From a checkpoint of a small transformer trained on Wikipedia: MLP 1024 ReLU.
Each number is 128 + 32 x the weight over the matrix's rms, rounded and kept within 0 to 255. Layers, rows and columns count from 0. Numbers have three digits each.

# layer 8 attention output, 256x256, rms 0.0452, rows 109-151, columns 64-127
086134111014073060211131114140075155144085154166136104160083086201158146103075057121180101068126222126112195121078021175131201092105174178144131135073132169177151111050104026132171192119113092
157131138156094096099120074156118179110093161176106092095107063170161177148086156191130137103122176120132215100153105095084150041151179186083203122163130170088172121133079177179168158108133120
147169162108138122102202138078077094128117133147061103152133108107094113128156167137151154110128106127117128108096141099118169077163141136084123098155121138137088090146171129160139104161130149
156159117118196207100132159095132128121101036138110148123174153084133160094177113112137108091099118133141086073156145158182113167148122079090087096109140124184108134119112129103102144096132140
131110132111091117162135132126171174091087169149135112106125118159150117172102118133151133180112157154118179142106121123090160123159125116145177190125144135129137145121132118123121135177122088
175170132136136128074093132104189160125126109151089155209114066135056109077140111181190135094137077163135100126102154094139114131125107143143111162195140119136157142163117169132150130141186185
139044152204202139073110170125158126106144091122115170144116119147092124127085120102120097142151142078130047131102132193104096157153113121173122115161113046113168154084161155105081089121115138
104154115129163153140096115207119223097139143122177150136147155137151115117089068096172125111110110106095158170147153179095121169103099176155115143103085155109142115148143049080184181135127080
131176094078091080150144081118142162126108186072143161191097160083078125062100087173168185098189120125089149192136091157151122101093138165098170164134081145108175121145154106126126140121141086
141131139097122140193101093141107160175131193129089082123135079140114140164152135182150149139121107160114172135121128109061130072150175140127150103133167138110129092129095154122187131124127110
165122118098156137196137184116084137099178133150115121123114152113188124160094113124112105146124143106115172140169103134104139136154115151096148122132109104072080135111156080123108185101083112
099149086068070115150128110216113125171116066069133108055102094089102109061108052115112183091060181076180184183149136154124185119133117114144153130132155097116200153092123140081111205071203088
143114152134167142077158161108139117112115185110094168195181208177091096150141172141140121110148099076133130136101132151161145179119137072165129143157107102160131120133171091105119084163084129
140147142135121137100107134190132130117097124104116120115124067128122146094151116125112081123077200117184148098142131111120169097116121182167093135091156141142182167136118172119146128124134130
111113149139148105110103110042162124142153139089102131139121107092078150122187191095043116178166086145118076115181163165137071119128081095099132085133183104072124139103112204129074134151137149
126109148134133089146145168157115144088104175171110074165147115162160148155112158194145089120134104098150187098112112094051109066150175143160137156123162175159185124108108091142178117153091131
075085174140130141112183130080160096114089173135085100196082141108132143178161160151174106129166159150154116097071080099108085089073175161124142142187123144179116092139116132155128039142055171
133115143135187092198126104103142146142108181147107143165099140115129155185154134125149167147115107164092126073153125157112090149113118153137115141192123144119080110155121131120140100150118141
165173155108093132089140105108134093211164202141066074113138170157126177208177198149114124165123090157114164081113128011120115103094204189089154133192175203189070040203146254151167000171109179
119135120116144154147163166109128112160121153080113185137120192135115089080197132049075081144109114144102079167151108214157149207171096086101095108116139074142075119114174138159078175129155146
148163119055098140105083129142095095114159101167158129115203121073092219097144093162162152089059150186157108132178139128153149128125080192107161121109146173161137122136119184104147115083161149
110093126111119097191106113149091097143134145191099054103125018207163164134108116205179087112123208110163171082080084081079179057123192165114109146085186164115157151098123141148160106128086107
186133155102084127114121108092158094096106205142177175210133163112046114147156151125133126093132126158113152129108066113116103123115121150154163181121095157163087122111152093124175144137125177
113142117072145078075130171136069159162116147113100099111134092112156145110110102189145140102065128073138169112120105115082145078147198135151154116106171160106159102071107110133149135088160094
063143090125125169091167142156113165133130147044101101098091164133093086104032100124138165132186099161086158235108156181144080141172115105139178112138147149028180113152134175125098161081180144
130166129130083153199129115109155093151101142123134105114082128091112132163149139107089129149163113173112140147123099137125099123121125118111144124135116124122130103150121124121136154108109136
125165094125120100153147147102117102161098100108125115106123149128092131166120074137131165098193087145155116166141105116169130130076124121123136134133097138122142083169111162110119112104193112
096151093104187106063114190136098141119133123068135155180143163115067095065174106118124087104134067154093095158158154188142100203162102075171096082127154123125091117116171138111093107108194137
099158168119117169096113127132113045161096083130107122124092175136177170196238216087094063139095115181129082060105104081111115072077149179094103085184148165219072104184141218163071056162088188
096133125126132098151199116141101149165131147107115124152096097167155124166032111163138130102140117119155183131101134119098139048124196176099144147152124130137147108149146126150171139102120139
115137120152138136055132148105157080150105094096124171082139045111137151118119149119125129103117121146109096113148124122148094131096130098110137116130163131107144114149093196127102134127152146
148090095106129123147134159178087152096129018143158108081102198077170114071085076132103147103126104090160100210101133189087162165176066146154086105072107128104156164081141081086137191102195129
097147140078125142134176093126112155136166156144096081140105107127124108105114106170146114133100160125153154125065095135110136097153140165114128134143132120157102131126161133172166117114112134
159101152162129089113148121081124073114086174137111171176142163130131091171148185121159103133130084150084144121110152108111127139152126076155114144148156128131087137175110134129119127142115139
144154133120103132171165064149141106142127084147118145131085127187142128094057107165165162130143198111112164203096091116133125117071158125131138121138082120151119062200144119123131092121119130
096100132108170135134139099113140139118157131117101159156137138142110124131116135103146116105169118133159135163110178169159124138147113130124098092160114098113151186117129150083099147141083119
217101108085140075165136116079099120140092061226164155143143177152107177138154142163134097093108143148110071143142109151164118158151070127138135132109070124157110154108128112146099185128139181
105087143140098150159087119146142128131179136134141115162153086169113170118134151114097160160132154128104120119141120157093123140077132140102139120098158166124108069133109140148153100184139114
140147138095121117143115063126123123118122083164180086086115130122127179141080113151133184105192098161115176105123134116118119071132120125128111142140159167109194122104065128120130104143131106
148179133154108192110089109061151147130111122075138206127125109120120179082138096134129151136121117136075069140169138137157134143139088108095123110143171085121132096153131196129106124112163152
237116143136096106157138121065123101141102203209117117158092178189168110210148136147113130120124130151126160094110054104114177083154166121085126155142142116159075109098118111177139118154138157
159127110124137108171137210093116127148074153116100116155101101161129095137147121088123108123099146095149166125067105129089173099188158094144100147165150091138132139041155148176099177135153177
123126127129111086125156174139081131139095130200113130126143138148133105161112082127164129120090179115164152130107121132099118129140191177154120093114104122148139116153095088139216103084081132